python train.py --hidden_size=96 --hidden_act="swiglu" --parallel_block=false --init_std_o=0.051 --warmup_steps=513
Each number is 128 + 32 x the weight over the matrix's rms, rounded and kept within 0 to 255. Layers, rows and columns count from 0.

# layer 5 MLP down (transposed), 256x96, rms 0.131, rows 110-133, columns 0-95
[[109 114 132 124 119 162 125  64 167 178 136 135 132 123 136 169 114 214 131 127 139  77 149 127 109 129 115 117  99 103 142 116 138 166 200 116  97 193 150  73 161 115 103  94 119 148  99 136 149  89  87 150 149 137 153 153 158 105 116  71 214 138 124 157 133 104 170 147 163  73 137 114  90 139 115 127 104 191 118 178 123 131 124 133 165 163 111 151 181 127 123 138 121 128  75  88]
 [160 149  61 121 146 135  76 127 122 101 129 121 114 165 129 158 146 113 167 100 215 150  89 139 150 188 231 155 102 119 150 137 161 146 106 156 140  48 130 152 117 126 152 145 118 108 145 113 141 113 100 123  99 139 124  41 102 136 132 104  46 168 130 121 138 126 174 108  66 135 101 149 132 129 101 146 166 186 161 137 104 126 124  88  53 179  62 117  72 120 159  88 150  68 166 115]
 [181 145 136 117 156 180 136 134 112 153 144 128 123 140 159 109 169 148 171 137  79 141 110 168  73 136 127 116 100  94 135 151 105 176 115 128 130 111 130 126 183  96 155 147 138 165  86 185 139 166 163 129 111 116 124 118 133 148 143 130 112 118 137 104 112 100 148 120 147  74 119 141  72 126 138 109 140  97  99 132 180 162 108 182 172 114  35  66 147 168 141 181 134  78 141 172]
 [114  88 104 128 131  93 141 101 149 102 144 171 125 174  95 137 146 147 100  91 115  72 135  99 117 107  45  96 130 169 131 163 128 127 163 142 164 112 126  97 124  90 162 184 175 117  91 121 105  73 159 102  70 101  91 155 130 190 143 150 165 134 106 140 120 100 149  98  96 166 115 147 140 138 121 113 146 133 173 130 144 114 153 135  88 160 154 110  69 139 118 172 100 168 154 141]
 [127  91 110 147  79 126 131 178 132 149 128 161 129  89 117 147 120  84 145  89 129 110 108 101 116 102 138 155 163 129 118 112 128 101 161 150 166 157  86 170 118  96 153 142 110 171 106 100 130  98 126 100 124 103  67 109 113 174 124 132  95 109 136 164 174 112 120 133  79 103 157 155  63  98  84 118 141 143 190 131 116 133 160 154 153  97 114 111 159 168 140 129 182 162 139 119]
 [128 142 104 109 155 154  70 160 159 130  95  92 109 100 158 130  80 151 113 177 136 117 111 131  99 159  61 141 171 142 128  73 158 121 144 136 137  67 135  56 155 188 175 107 140  92 124 156 180 172 143 133 172 139  78 138 133 138 157 127 150  91 132 150 110 172 137 141 169  91 140 157 176  98 120 150  96  91 152 134  81 106 192 127 138 129 169 102 140 161 114 143  95  84 127  73]
 [ 92 154  99 137 127 133 117 114 129 125  91  84 128 116  92  89  76 124 175 153  76 122 106 157 159 130  65 159 125 122  83 155 130 114 107 176 166 214 163 176  93 140 124 143  91 143 111 130  84 124 106 148 108 169 126  68 128 167 172 108 216 144 162 146 153 167  61 105 124 155  95 137 115  89 168 166  81 128 150 145 111  60 122 170  91 110 112 146 159 189 156 136 133  76 107 157]
 [109 122 175  80 132  82 127 194 141  52 121 121 111  62 160 125 111  76  97  98 120  99 151  79 142 104  93  94 158 119 107  92 125  81 116  97 144 137  68 129 133  98 109 134 180  72 121  91 112 105 158 136  91 170 101 132 138 135 137 122 135 119 143 153 173 130 134 160 145 152 134 133 153 110 148 178 104  87 108  93 160  74 144 169 122 101  64 137 184 108 159 116 140 160 144  87]
 [196 116 105 122 138 153 150 165 112 209 141  74 180  72 136 126 115 133 100 139  91 135 129 174 111 152 151 143  83  32 172 140 155 125  69 101 118 157 100  79  91 101 166 154 113 117 152 181 145  91 186 184 131  84 116 100  91 144 153 150 125 128 112 153 158  59 135 160 130  88 123 201 153 170  56 120 115  83 174 147 121  99  60 153  89 141 163 149 137 106 168  96  80 134 195 112]
 [ 93 176 153 118 117 111 155 103  74  76 184  70  77 119  81 112 143 141 131 161 151 145 127  97 130 116 109 152  89 197 135 121 114  91 169 129 102 115  36  73 166 129 112 114 126 158 115 122 120 165 169 176 133 140 141 150 122 123 110  93  67 104  96 122  93 133 129 160 135 185 128 187 101 125 144  75 127 139 135 192 148  96  88 117 131  87  99 124  78  86 190 150 157 113  99  92]
 [155  74 112 122 135 130 104 130 150  68 141  85 194 145  95 103 151 100 166 109 125  84 170 105 105  46  94 157 120 168 159 114 137 136 210 122 115 176 125 116 138  90 153 136 127 132 171  79 141 122 166 158 147 117  96 126 121 101 163  63  66 112 114 119 117 127 154 146 173 149 148  86  48 105 129 125 139 159 134  92 170 147 149 146 150 131 108 145  73 163 138  58 106 144 103 152]
 [ 94 103 116 107 105 102 119 140 150 159 141 116  84 223 140 131 140  78 121 134  94 143 193 101 114 134 113 101  85 156 112 162 122 146 128 101  73 118   8 140 106 125 186 154 126 115 160 151 156 128 186 154 141 168 149 110 121 103 149 165 107 188 129 126 169 146 124 113 199 131  76 141 134 160 129 150 122 134 188 128 100  75  65  71  69  95  93 135 149 139 158 114 139 146  93 112]
 [ 86 122 174 159 121 110 195  77 125 151  89 106 171 157 145 151 120 177  78 147 166 143 182 107 109 172  41 133 208 117 156 151 142  96 126 120 116 149 172 169 146 163 134 133 149 115  56 171 134 109 184  98 147 164 106 138 122 175 162 171 142 141 149 121 146 115  98 162 158 110 140  92 134 157 116 148 167 155 156  91  98 106  97 126 152 186 184 156 100 114 158 175 159  94 148 148]
 [138  90 143 143 115 169 137 135 101 132 138 165 112 187 146 102 151 170 164 134  90 160 154 113 152 174 144 130 160  68  95 103 205 143 145 115 111 120 138 130 124 170 190 100 143 135 132 118 106 119 134 110 159  97  99 166 170 128  72 127 114 121 136 140 105  96 102 142 127  71  88  74 103 118 153 120  92 122  97  49 121 117 159 133 155 112  70 149 145 140 126 146 138 110 161 126]
 [196 123 173 130 131 145 148 150  91 160 122 133 100  84 134 148 176 203 124 125  76  93 111 129 106 138 198 147  86 135 185 174  95 125 150 133  74  32 117 109 123 123  96 118 122  27 185 186 137 116 186 154  83 134 104 129 169 154 110 106 120 131 192  78 141  75 151 162 108  98 136 108 140 105 157 122 138 148  63 132  64 121 162 119 190 125 105  87  83 105 114 203 133 101 134 170]
 [118 107 119  85 111 136 133 175 117  90 120  79 141  82 127  82  77 102 122  99  87 124  87 138 125 142 153 141 158 137 131 142 109 108 131 133 127  65 100 109 146 120 161 193 129 142 151 186 107 144  88 181 147 122 118 114 132 119  66 122 121 139 117 132 131 190 124 167 127 149 118 143 223 118 166 108 117  87 153  89 122 106 124 155 132 129 157 138 122  63  94 144 137 124  79  82]
 [ 83 132  33 132 114 147 156 123 166  79 111  93 128 210 171  72 153 106 179 149 155 155 131 126 146 129 117 138 101 116  98  79 112 172 170 149 142 133  99 115 173 141 121 128  80 157 183 110 225 157 107 138  61  85  71 138 104 123 121 129 148  84 104 137 169 111  92 114 115 143 162  79  81 155 136 113 168 104 135 170 104 151 115 141 180 165 136 177 153 121 170 120 137 144 144  86]
 [126 158 180 119 126 114 131  89 141 174 126 126 110 118 162 108 181 144 141 126 145 120 121 131 122  83 123 112 125  67 113 158 123 118 213 143  65 153 149 124 146 115 157 108  84 170 114 132 128 100 175 181 167 105  17 128 142 114 154 133 132  90 110 190 178 125 134 176 114 178  89 145 155 124 131 142 133 176 105 111 192 153 143 148 101 156 122  90 164 119 165 101 132 113 134 131]
 [134 126 110 174  92 107 172 133 110 160 112 152 109 128 139  81 119 139  99 112 143 144 178 180  92  65 157 159 111 135 113  93  96 108 139 129 174  89  82  74 184 144 205  89 136 119 181 177 152  76 103 108 132 122 133  89 166 106 118 120 110 110 161 124 119 115 115  87 123 148 156 149 127 156 187  88 117 155  94 112  95 138 118 177 176  91 138 170 114 105 110 125 155 211 149 106]
 [128  90  67 120 113 128 121 105  56 142 145 130 109  96 117 103 184 175 115 186  55 123 143 128 136 109  26 123 134 144 157 153 127 139 161 141 151 136 147  70 194  99 171 104 119 133 134 166 155 148 111 113 161 135 158  77  47 159 103 130 157 167 158  81 114 128 156 159  98 111 185 119 148 142 140 144 140 114  95 180 125 187 115 177 149 115 171 127 100 130 134 124 108  48  88 148]
 [ 94 128 108 115 124 154 147  93 162 208  97  97  35 183  51 129 119 135  72 105 112 127 185 122 139 141  99  91 191 151 159 111 108 105  95 117 165 154 147  99  84 179 127  90  93 143 152 181  89 163 109 133  99 159 110  69 201 160 120 131 186 137 100 130 124 128 132 134 131 151 126  93 133  41 167 151 118 121 128 104 118 136 134 118 127  90 188 158 160 170 126 118 142 146 101 113]
 [127 116  74  84  89  69 126 116 124 142 161 174 102  93 148 176 125 113  77 154 172 114 149  84 139 136 106 147 160 143  80 122  76 163 111 130 129 128 156 138  96 169 183 185 164  84 140 123 110 109 121 106 147 158  98 101 120  99  61  90  65 118 146 107 139 165 133 107  92  62 118 107 147  94 144 106 163  99 117 101 163  68 140 206  94  94 165 132 126 157 148 137 115 115 189 131]
 [109 133 173 139 142 197 149 146 174 141 101 145 118 174 113 172  95 131  74 123 133 132 183  96 181  71 133 136  84  90 105 174 132 115 101 161 131 119 112 164 139 107 151 168 145 145 113  67 172 161  83 111 126 137 110 157 108 116  90 138 143 140 145 117 131 114  71 104 158  88  70 149 120 136 163 130 165 151 137 135 137 142 186 138 119 112 180 147 169 148 138  83 121  83  73  69]
 [153 178 116 135 131 167 126 166 171 168  95 136 122  64 114  72  99 117 110 148 107 138 133 128 156 137 101  79 177 126 161 146 133  84 152 149  96 140 125 110 169 172 147 170 153 148 109 136 129  66 125 120 129 117 143 200 151 112  90 147 142 172 173 160  86 115 179 141 137  85 133  20 118 151 101 143 139 177 149 159 122  80 183 128 137 136 106  74 111 111  98 114 154 120 137 148]]
# layer 5 MLP gate, 256x96, rms 0.139, rows 111-134, columns 0-95
[[207  47 106 150 119 126 122 112 111 157 113 139 115 120 158 126 210 142 126 130 180 163 151 172  81 146 147 137  98 146 110 144 177 153 115  73 161  92 147 167 122 181 135 156  77 152 155 146 145 115 108 175 179 133 158 165 148 145 106 137 133 167 111 184 140  93 130  90  50 106 131 174  83 117 104 148 137 148 104 138 179 172 150 108 130 220  78 104 123 123 102 111  99  54 100 139]
 [173 132 136 106 130  77 144 146 142 178 171 142 112 121 119 108 160  76 132 153 113 124 136 148 186 119 127 165 160 103 133  89 120 112 149 134 133 135  89 191 107 199  98 195  41 144 151 151 210 119  55 108 125  86 128 142 150  98 139 117 131 194  85 146 135 119  90 108 133 152 136 100 147 167 131  87 160 138  76 140 121 138 154 101 141 172 156  88 159 120  42 122 183 121 135 118]
 [125 100 109 119 151 166 177 117 121 154 116 166 137 169 134  94 133  87 147  75 188 119 139 117 153 150 107 135 108 137 132 174 155 153 114 154 131 106 110  96 157 139 140 145 104 119 115 150 119  64 149 123 126  91  70 109 114 124 143 132 113 134  72 107 157  45 140 120 157 230 155  90 103  96 159 103 113 135 168 114 180 150 129 114  99 137  85 123 170 165 121 123 140 131 108  89]
 [110  77 152 109 145 123 120 144 135 140 170 144 104 115 145 192 106  36 118 126 151  93 148 145 165  86 101 140 163 135 141 117 192 122 143  99 180 192 121 122 103 100 138 151 118 103 119 110  87 110 142 116 131 129 124 114 138 141 125 190 100 117 106 110 158 147 134 137  94 117 188 133 107 113 109 121 139 159 140  59 140 158 115 156 140 121 130 111 158 125 133 144 135 127 143 113]
 [ 79  61 127  70 115 142 116 149  70 119 117 130 128 111 123  92 119 104  82 114 149  85 170 158 118 127  97 213 112 129  70 141 124 127 104 123 162 200 186  60 142 141 118 129  95 144  79 134 150  93 157 117 112 146  75 114 123 174 120 168 111 143 146 151 157 146 150 121 166 147 159 130 133 135 103 111 125 124 153  97  85 133 155 154 125 159  94  80 150 143 141 129 113 133  33 108]
 [146 133 108 124 143 112 122 145 139 178 133  75  79 129 127 158 137 146 156 128 127 121 165  70 179 145  92 152 115 123 134 165 132 191 110  91 105 106 138 155  97  82 143 129 152 120 156 119 192 174 100 182 108  88 134 117 113 122  62 179 192 161 126 113 104  54 141 140  87 136 133 118 130 128 144 171 139 114 154 126 118 148 155 129  99 140 134 118 118  88 149  99 146 133 135  95]
 [116  60 150  54 143 101 169 152 143  74 141 147 124  62  86 149 115  81 139  67 134 121 154  56  98 142  79 110 139 127  94  92 149 111  93 129 204 161  95 168 148  99 105 148 151 118 124  87 147 185 150 138 107 143  73 144 109 104 103 125 151 120 196  94 193 114 123 101 145 141 199 132 110  89 118 146 169 138  79 107 127 128  98 118 118  84  94 155 159 122 128 111 118 117 100 109]
 [126 148 132 113 114 103 136  92 118 203 136 111 152 165 143 130 100 136 208 119 124 117 115  80 184 141  27 107 113 154 103 141 128 143 145 168 100 122  87 106 133 118 200  99 143 132 122 127 138 106 176 100 188 191  85 154  94 134 207 111 174 138 178 118 112 148 155 119  77 117 177 157 142 134  81 118 117  81 146  93 112 136 175 109 186 171 130  80 106 132 140  56 132 134 115  94]
 [151 130 151  54 128 165 164  96 160 111 158 100 164 145 100 124 127  67  95 138 155 150 122  87 140  92 161  97  66 112 124 165 183 141 145 117  87 169 158 165 104 145  79 161 134 101  95 131 131 125 128 165 128  94  51 108 142  93 130  87 137 170 125 111 137 134 183 145 156 158 166 150 170 124 111  88 121  80 142 154 209 152 101 120 160  87 135  94 162 107  53 106 164 132 181 175]
 [112 116 129 155 127 109  87 162 131 140  90 138 137  96 116 136 124 155 114 142 164  55 131 126 158 108 162 118 212 159 135 125 155 168 127 152 130  71  68 101 181 122 123 150 138 164 150 165  95 117 144  53  98 121 149 154 154 117 145 120 153 146 157 124  98  93 132  90 101  93 175  66 165 110 177  75 103 162 226 167  83 150 162 137 117 118 136 118  99  92 120 132 150 137  97 134]
 [103 176  85 133  94 112 126 141 174 134 170  97 129 101 148  99 147 148 168 153 120 113 176 136  80 190 127 141 177 152 125 117 170 108 102 114 125 184 115 115 109 103 149 152 168 183  77 104 164 147  55  89  95 117 156 178 187  95 106 123 110 102 121 118 123 112 128 139 107 125 109 137  86 107 187 161 139 134 110 143 153 155 128 107 150 106  86  86 181 124 128 113  78 208 118 136]
 [105 156 130 115 171 149 134 128 161 176 143 155 214 136 114 103 153  95  76 153 149 115 170 176  75  66 147  96 132 150 148 135 153 133 111 131 135 171  87 137 144 144 119  95 102 160  50 129 125 129 168  80 151 120 148 106 163 105 150 174 123 112 119 166 153 145 128 134 163 158 132 129 119 155 189  50 105 203 157  96 151  85 160  64 130 126 130  89  72 106 106 110 150 198 103 145]
 [146 125 127 110 176 156 134 125 116  93 137 151 144  90 148  57 120  88 145 107 120  94 117 154 129 132 117 137 130 164 130 146 109 169  93 128 102 105 158 129  68 133 203 131 123 129 129 116 117 143 105 115 167 141 131 146 126  98  62 121 148 113 100 141 181 157 160 127 143 140 158 120 103 165 115  86  77 184 134  94 130  85 113 131 156 116 113 102 153  95 158 133 129  74 105 136]
 [188  79 156 121 136 166 147 137 137 174 112 196 163 175  48 154 123  93  83  59 155  98 100 138 106  97  89  62 173  81 143 233 157 130 177 165 114 199 105 141 101 208  66 206 131 152 167  85 161 138 138 164  96 102 119 122  48 138 126 134 154 133 144  99 157 118 145  82  71  92 105 150 109 102 170 182  76 146 112 147 172 158 123 102 186 147 125 110 159 143  81 153 141 137  79 102]
 [112  85 117 159 159 130 154 151 114 119 105 153 151 154 152 137  73 156  83 135 144 132 134  82 138 125 114 138 156 133 126 147 120 136 131  87 112  80 108  80 117 179  94 130 109 131 129 126 204  19 160 107 114 146  84 107 159 111 137 143  61  75 136 162 160 119 180 145 148 102 128 118 126 141  98 185 117 120  72 165 121 179 179 105 102  99 128 143  77 186  86  87 154 150 113  69]
 [224 142 140 117 143 153 134 119 117  57 134 110 109 108 144  94 151 119 126 128 150 106 125  91 165 186 105 115 136  84  76 101 137 163 115 190 141 134  79  90 145 137 109 160  46  70 103 125 100 124 143 108 172 116 184 134  84  85 116 119 143 127 139  90 177 144 134 130 124 126 179 112 119 120  95 156 112 115 151 109  81 171 185  96 107 120  45 130 208  97 154 163 114 163 131 131]
 [128 190 105 109 120 164 137  63 114 147 131 124 119 117 125 129 139 101 113 149  80 105 166 175 110  95  81 119 140  88 148 117 160 112 141 130  68 109 166 144 185 193 137 163 150 145 118 124 130 140 149 147  58 192 190 173 147 151 120 151  96 185 126  78 173  63 158 132 110 207 186  98 177 149 105 166 113 152 153 148 174  84 124  88  81 107 207 139 144 150 162 113 151 138 127  62]
 [123 113  87 154 164 103 127 152 129 168  71  90 144 165 109 107 153 117 111  90 142 155 150 128 190  84  95  74 197 178  62 143 117 144  72 103 154 145 120  37 169 169 161 110 160 123 124 168 158 160 110 149 107 127  98  58 110 127 124 118 154 105 185 141 111  58 115 141  81  92 174  96 103 125  87 211 111 105  85 138 109 151 129 108  82 118  82 140 107 104 164 172 159 151 119 128]
 [104 153  79 114 165 110 107 115 115 179 183 114  75 131 122  80 156 140  81 171 135 140 129 147 128 161 171 129 136 172 153  66 174  60 124  42 142 162  87 122 129 124  82 125 165 141 110 127 103 160 165 104 172 108 153  99 206 133 113 125 156 182 148 101 127  97 162 126  98 117 128  58 119 125 169 133 107 113 122 166 109 165 124 132  93 117 131 161 119 102  94 153  96 146  95  49]
 [158 146 123  81 128  99 120 152 171 125 153 124 167  82  93 168 147 168 143 166 106 115 114  90 141 125 145 117 140 131 154 138 115 129 114 142 148 163 186 114 155 126 125 123 149 121 197  99 179 155 121  90 107 128 108 137 139 115 175 159 189 170 122 157 102 124  69 162  99 175 142 125 185 140 148 146 126 112 143 105 145 128  92 143 112 102  78  91  70  98 151  96  84 166 136  64]
 [140 159 140  77 106 110 117 124 160 102 163 128 124 154 137 130  91  74  93 134 143  85 121 149  47  70 121 143 143 128 165 145 131 109 108 146 127 171 118  86 118 159 135 126 119  53 107 129 152 110 113 169 112 226  69 127  61 103  86 104 143 119 100 173 167 123 124 132 116  64 103 108 146 114 108 106  94 136 156  75  58 108 222 159  91 139 121 116 176 155  75 169 138 131  97 163]
 [ 99 167 142 154 110 166 121  72 110 105 120 136 128 137 104 130 170 126 132 163 149 111 153 156 133 111 129 125  71 157  74  80  80 118 170 181 147 114 121 172  99 152 203 113 114 117  88 149 124  85 126 113 132 144 135 125 134 146 123 167 165 119 151 133  93 113 197 141 139  88 158  96 113 123 131 165 153 166 120 104 118 137  91 129  82 181 144 104 112 130 130 118  90 118 119 139]
 [172 132 145 121 145 119 126 138 117 136 116 151 116 105 126 171 182  61 116 127 144  73 174 148 137 137 134 170 117 156 107 126 151 131  61 105 178 151 116  63 108 170 153 124 177 112 115 159 185 140 100 101 177 139 116 102 117 156  94 143 113 195 108 149 199 151 104 178 120 117 176 107 104 145 107 130  92 155 129  72  74  96 178  84  97 179 128  73  67 150 105 100 163 127 118  60]
 [142 146  77  80  83 161 138 106  82 132 177 156 158 146  69 138 144  64 112 155 169 145 120  77 112 109  77 118 180  74 146 153 109 114  76  77  97  94 123 110 109 140 101 140 140 180 127  88 159 100 134  55 122  82 189 165 148 122 130 163 104 196 136  86  88  65 118 145 105 184 135 130 155 150 119 120 135 185 176 140 157  96 154  61 166 136 110 120  97 109 118  28 146 131 137 178]]
# layer 5 MLP up, 256x96, rms 0.132, rows 111-134, columns 0-95
[[162 216 149 141 124 144  65 119 104 125 133 145  97 196 143 162 113  94 124 183 134 159 110 146 160 100 135 144 109 150 129  88 131 173 106 107 135  92  83  57  63 151 155 136 161 146 118  87 228  98 145  99  69  99 102 104 118 152 116 180 125 140 123 131  92  61 155 191 115 152 142 154 123 123 108 118 175 109 125 129 147 136 225 189 138 139 110 129 129 116 116 144 151 125 100 135]
 [ 80 118 182 145  97 145 145 154 144 149 104 108 132 144 140  64 135 133  95 167 136 149 150  92 107 170  73 123 147  80  74 124 130 140 118  90 139 123 174 167  93 143  44 189 134 120 166 177 136 110 111 137 178 110 129 109 126 164 164 119 121 104 107 189 145 171 103 103 148 131 105 110  82  72 168 143 123 154 144  99  97 150 209 157 110 125 133 119 165 137 125 128 103 121 136 123]
 [103 203 119  73  97 107 116 123 172 147 170 149 131 104  85 129 100 134 137 138  98 116 117 165 122  70 115 105 141 167  72 110 116 130 133 100  93 107 164 101 132 147 148 118 165 119 118 117 135 178 107 141 131 129 164 187 142 166  84 145 171 111 165 152  92 196 156 157 121  43 149 129 144 145 110 116 134 130 143 102  84 115 162 136 157 140 207 155  86 129 121 154 158 148 148 129]
 [ 93 181 112 151  81  63 235  96 111 142 136 113 112 130  99 153 135 134 117 134 109  95 193 141 137 121 135 101 124 102 102 153 127 113 110 171 111 127 107 170 142 117 150 132 111 136 130  88 144 137 122 127 150 101 173  78 141  80  95 169 146 123 160 137 127 131 161  94 130 125 136 156 124 136 191 149  93 137 104  70 126  95 113 119 115 128 188 173 144  85 137  97 105 130 140 140]
 [164 102 144  91 132  91  80  98 174 164 115 112 128 136 136 111 102 125 115  77 180  90 137  65 147 116  77 141 121  97 160 160 116 157 196 117 113 147 155 129 129 121 152 131 180 115 129 131  90 135  76 134  79 228 184 116 113 160 176 114 120  73 126  83 142  90  91 147 133 179  92  99 140 132 155 149 103  67 136  91 151 133 133 112 122 133 109 175 166 109 133 123 128 129 103 131]
 [109 138 102 117 180 109  69 171 179 136  91 107 110 152 128 122  61 106 116 107  98 158 108 112 186  64 138 160 114 160 124 131 158 129 145 161 155 111 180 174  89 114 161 154 181  92  84  59 150 186  87 185  71 144 115 117 109 151 141  67 146 134 172 196 104 118  68 126 199 126 115 113 120 133 157 116 120 116 154 179 115  93 103 154 135 145 167 110 192 138 185 132 158 139 148  98]
 [122 160  87 148 132 137 142 117 195 172 230 202 136 163 122 123 132 143 130 150 178 175 149  79 145 135 154 163 136 126  71 105 146 102 171 141 110 106 150 164 101 167 128 131 113 151 127 144 118 128 107  96 118 116 160 128 127 136 131 148 126 160 129 152  95 131 105  72 138  96 147 137 114 131 135  57 120 152  93 115 120 127  99  72 143 118 190 132 150 195 157 164  80 140 104 167]
 [157 153  88 137 226 174 114 137 108  67 142 135 118 156  93  92  46 119 132 127 140 123  53 118 126 109 138 118 157  76 182 124 106 123 125 136 125 104 144 103  27 148 158 178 168 124 164 143 197 114 173 123 124 158 109 146  64 133  95 115 118 123  89 110 177 171 160 142 120 135 122 153 111 188 133 112 156  69 136 204 135 102 129 157  79  94 228 124 138 140 145 145 166 156  97  75]
 [105 125 147 122 169 114 127 116 142 150 193 108  97 103 112 152 107 133 141 106 101  90 112 153 158  88 129 174 192  95 155 169 135 128 141 108  63  65  85 156 168 138 145 112 135  56 152 153 161  98 128 141 121 109 109 104 221 172 141 145 163 138 146 139 157 110 120 112  91 155 119 105 164  93 130 115 175 125 132 115 173 136 115 138 204 142 126 123 190  68 111 119 149 139  94  91]
 [134  74 151 103  82 151  95 157 122 161 119 104 119 173 132 103 107 138 111  37 173 155 149 137 176 139 115  98  97 153  77  87 131 104  99 156 132 220 129 141 141 185 159 136 150 111 131 117 146 114 165 181 133 131 112  60 160 180 118  88 150 103 116 140 156 114 155 111 104 132 159 114 118 153  61  80 123 134 156 145 135 140 146 163 124  66 100 106 175 140 145 138 138  39 182 141]
 [114 128  88 111 142 173 199 137 196  60 178 107 151 141  87 127 171 143  97 141 127 113 154 126 120 133 180 124 119 164 155 113 131 116 109 196 107 126 120 139 143 103  57 155 136 158  87  94  43 182 184 142 156 119 127 126 159  82 113 135 121 121  93 131 161 141 188 152 124 123 111 138 173 132 113  84 207 128 106 152 100 121 125  91 165  67 188 140 115 127  90 128 138 107 146 206]
 [156 143 114  72 146 136 180  98 104 139 123 149 119 144  97 139 115 166 138  85 124 110  98 176 183 126 111 153 124  87 152 197 142 112  68 121  79 164 177 186 137 145 112 165 124 182 139 105  86 151 118 121 156 134  76 167 195 138 168  99 120  90 100 144 108 150 111 119 146  68 201 113 174 104 112 155 133  99  87  99 129 142  60 100 110 106 159 147 144 116 165 155 137 103 162 135]
 [138 119 132  99 118 167 123 112 170  95 112 143 102  90 124 135 127 162 128 143 138 101 168 118  74  95 128 112 148  95 158 173 130  95 124  91 122 138 135 133 171 144 163 146 136 177 183 141 180 118 164 114 152 115 132 113 142 156 126 149  91 157  86  67 101 141  22 132 136 117 106 124 137 115 128 149 167 159 124 101 105 113  96 101 121  82 123 139 158 149 121 164 123 163 103 130]
 [137  88 200 157 137  74 112 170 161 150 149 196 164 159 104 108 163 164  84 102 159 134  93  92 120 136 116  97 185  57 143 148 118 142 161  98  73 124  82 166 135 152  44 115 152  71 180 140 153 127 155 157  54 118 146 176  31 112 123 157 123 140 109 100 177 208 128 173  93  47  96 107 108 107 115 175  67 111  87 179 124 143 131 102  71 148 111 133 165 135  61 154 152 129 115 150]
 [168 136 100 132 149 155  61 159  95 140 129 166 145 128 135 138 107 155 128 172 134  96 150 121 161 133  94 135 143 139 122 154 147 185  99 121 137 118 104  96 159 148 150  66 164 126  65 101 136 161 106 138 143 169 106 143  77  61 136 128 128 152 123 141 137  73 115 154 106 122  90  53  59 127 133 154 135  84 109 148 139 153 184  81 145  72 135 180  81 204 129 106 102 104 108  90]
 [104 117 192 111 139 153 187 184 135 138 167 110  87 104 122 145 151  23 147  65 137  93 155 141 124 157 109 184 171 121 171 171 151 156  64 103 121  97 166 153 171 112 124 174 113 191 141 139 147 133 159 183 127 144 113  84 147  86 152 110 137 172  71 122 117 125 160 124 157  79 128 152 129  78 122 156  89 151  77  74 168 128 169 136 160 156 131 162 130 168 123 142 100 125 113 115]
 [ 99 122  99  90 142 169  99 182 140 155 176 136 157 129 132 102 218 109 135  87 187 139 134 139 179 126 106 127 111 129 115 157 107 144  95 146 120 116  88 121 166 138 158 103  98 100 182  69 131 117 127 111 130 169 135 164  68 117  56 195 137 113 123 171  73 140 139 126 114  82 112 133 128  87 120  62 152 104 158 131  99 145 183 152 180  64 167  96  71 136 111 107 126 141 153 107]
 [ 98 103 145 127 125 113 145 126 119  80 134 130 141 144 121 149 117  28 139 104  90 135 139 135 175 161 133 130 176 104 112 106 111 137  59 119 102 177 122 106 202 166  99 117 172  88  98  91 134 160 157  91 152  89  95 116 167  97 131 153 133  91 191  93 119  90 119 117 127 169 203  73 172 121 134 122  52 155  88 172 117 115 105 162  91  92  82 118 111  74 111 160 181 138 155 141]
 [149 139 133 167  98  77 171 143  75  95  63 134 117  99 116 157 133  48  93  81 146  94 130 127 138 121 123 108 158  94 125 106 125 148  72 137 118 130  93 130 139 102 166 109 111 145 135 148 132 124 162 180 174 113  86 139 160 119  77 160 151 142 160 163 116 148 120  97 206 122 142  25 121  94 128 171 117 111 140  58  86 186 208 123  76 118  78  87 153 106 134 175 112 109 129 163]
 [129 148 138 158 147  47  71 137 112 115 124  88 146 102 158  92 167  83  76 141 127 150 162 127 121  47 116 141  93 164 102 139 176 102 109 107 122 180  85  89 173 117 130  67 109 116 148 120 116 170 107  41 163 126 187 117  94 122  80 145 128 103 249 149  69 160  95 180 166 118 139 105 131 160 126 123 126 140  99 170 139 113 152 127 145 165  99 152  94  94 135  97 108 143 174 139]
 [108 193 120 107 153 184 141 128  98 157 112 165 114 173 165 102 147 100 103 106 166  80  94  95  96  75 137 112 148 146 115 131 155 158 135 124 160 164 126 163 131 139 136 119 125 169 142 107 106 149 167 192 196 148 111 111 169 180  96 156 105 160 132 150  72 120  76 120 155 150 161 112  77 132 132 158 154 112  90  97 127 136 112  69 103 146 103  81 112 129 185 173 106 160  93 126]
 [ 98 113 178 130 150 151 167 178 125 137 117  85  76 151 122 125 116  99 127 104 103  90 115 121 103 108 114 102 131 113 170 182 122 100  28 134 149 146 152 105 192 173 139 143 151 125 135 126 120 116 140 167 133 122 115 136 127 130 122 114  84 166 204 121 148  89 180 112 182 100 117 153 130 118 166  94 116 161 137 183 164 141 166 122 129  85 166 166 146 132  91 121 123 151 107 141]
 [136 129 124 128 137 186 137 137 163 135 168 161 136 172 146 115  95  97 124 109 137 121  83  97  68 151 143 112 173 165 145 134 111 223 117 133  91 146 146 196 167 141 140 123 102 164 194 124  99 134 108 118 159 171 115 162 224 171 128 111 133 109 155  99 109 110 117 111 152  93  98  95 105 139 147 146 116 165 151 173 118 130 128 117 145 147 156  99 183 105 182 138 155 148  56 129]
 [126 164 124 130 138 197 122 186 179 143 149 165  88 151 106 117 151 150 145 148 153 168 177 128 140 100 163 128  89 174  86 125 170 129 170 111 112  78 197 132 123 157 127 142 149 125 112  92  90 140 110 167 161 156  91 121 108 137  65 159 131  71 166 124 153 164 160 103 122  82 120 163 121  49 168 119  41 163 115 177 111 165 135 165  76 166 105  82 166 134 144 157 173 169  89 166]]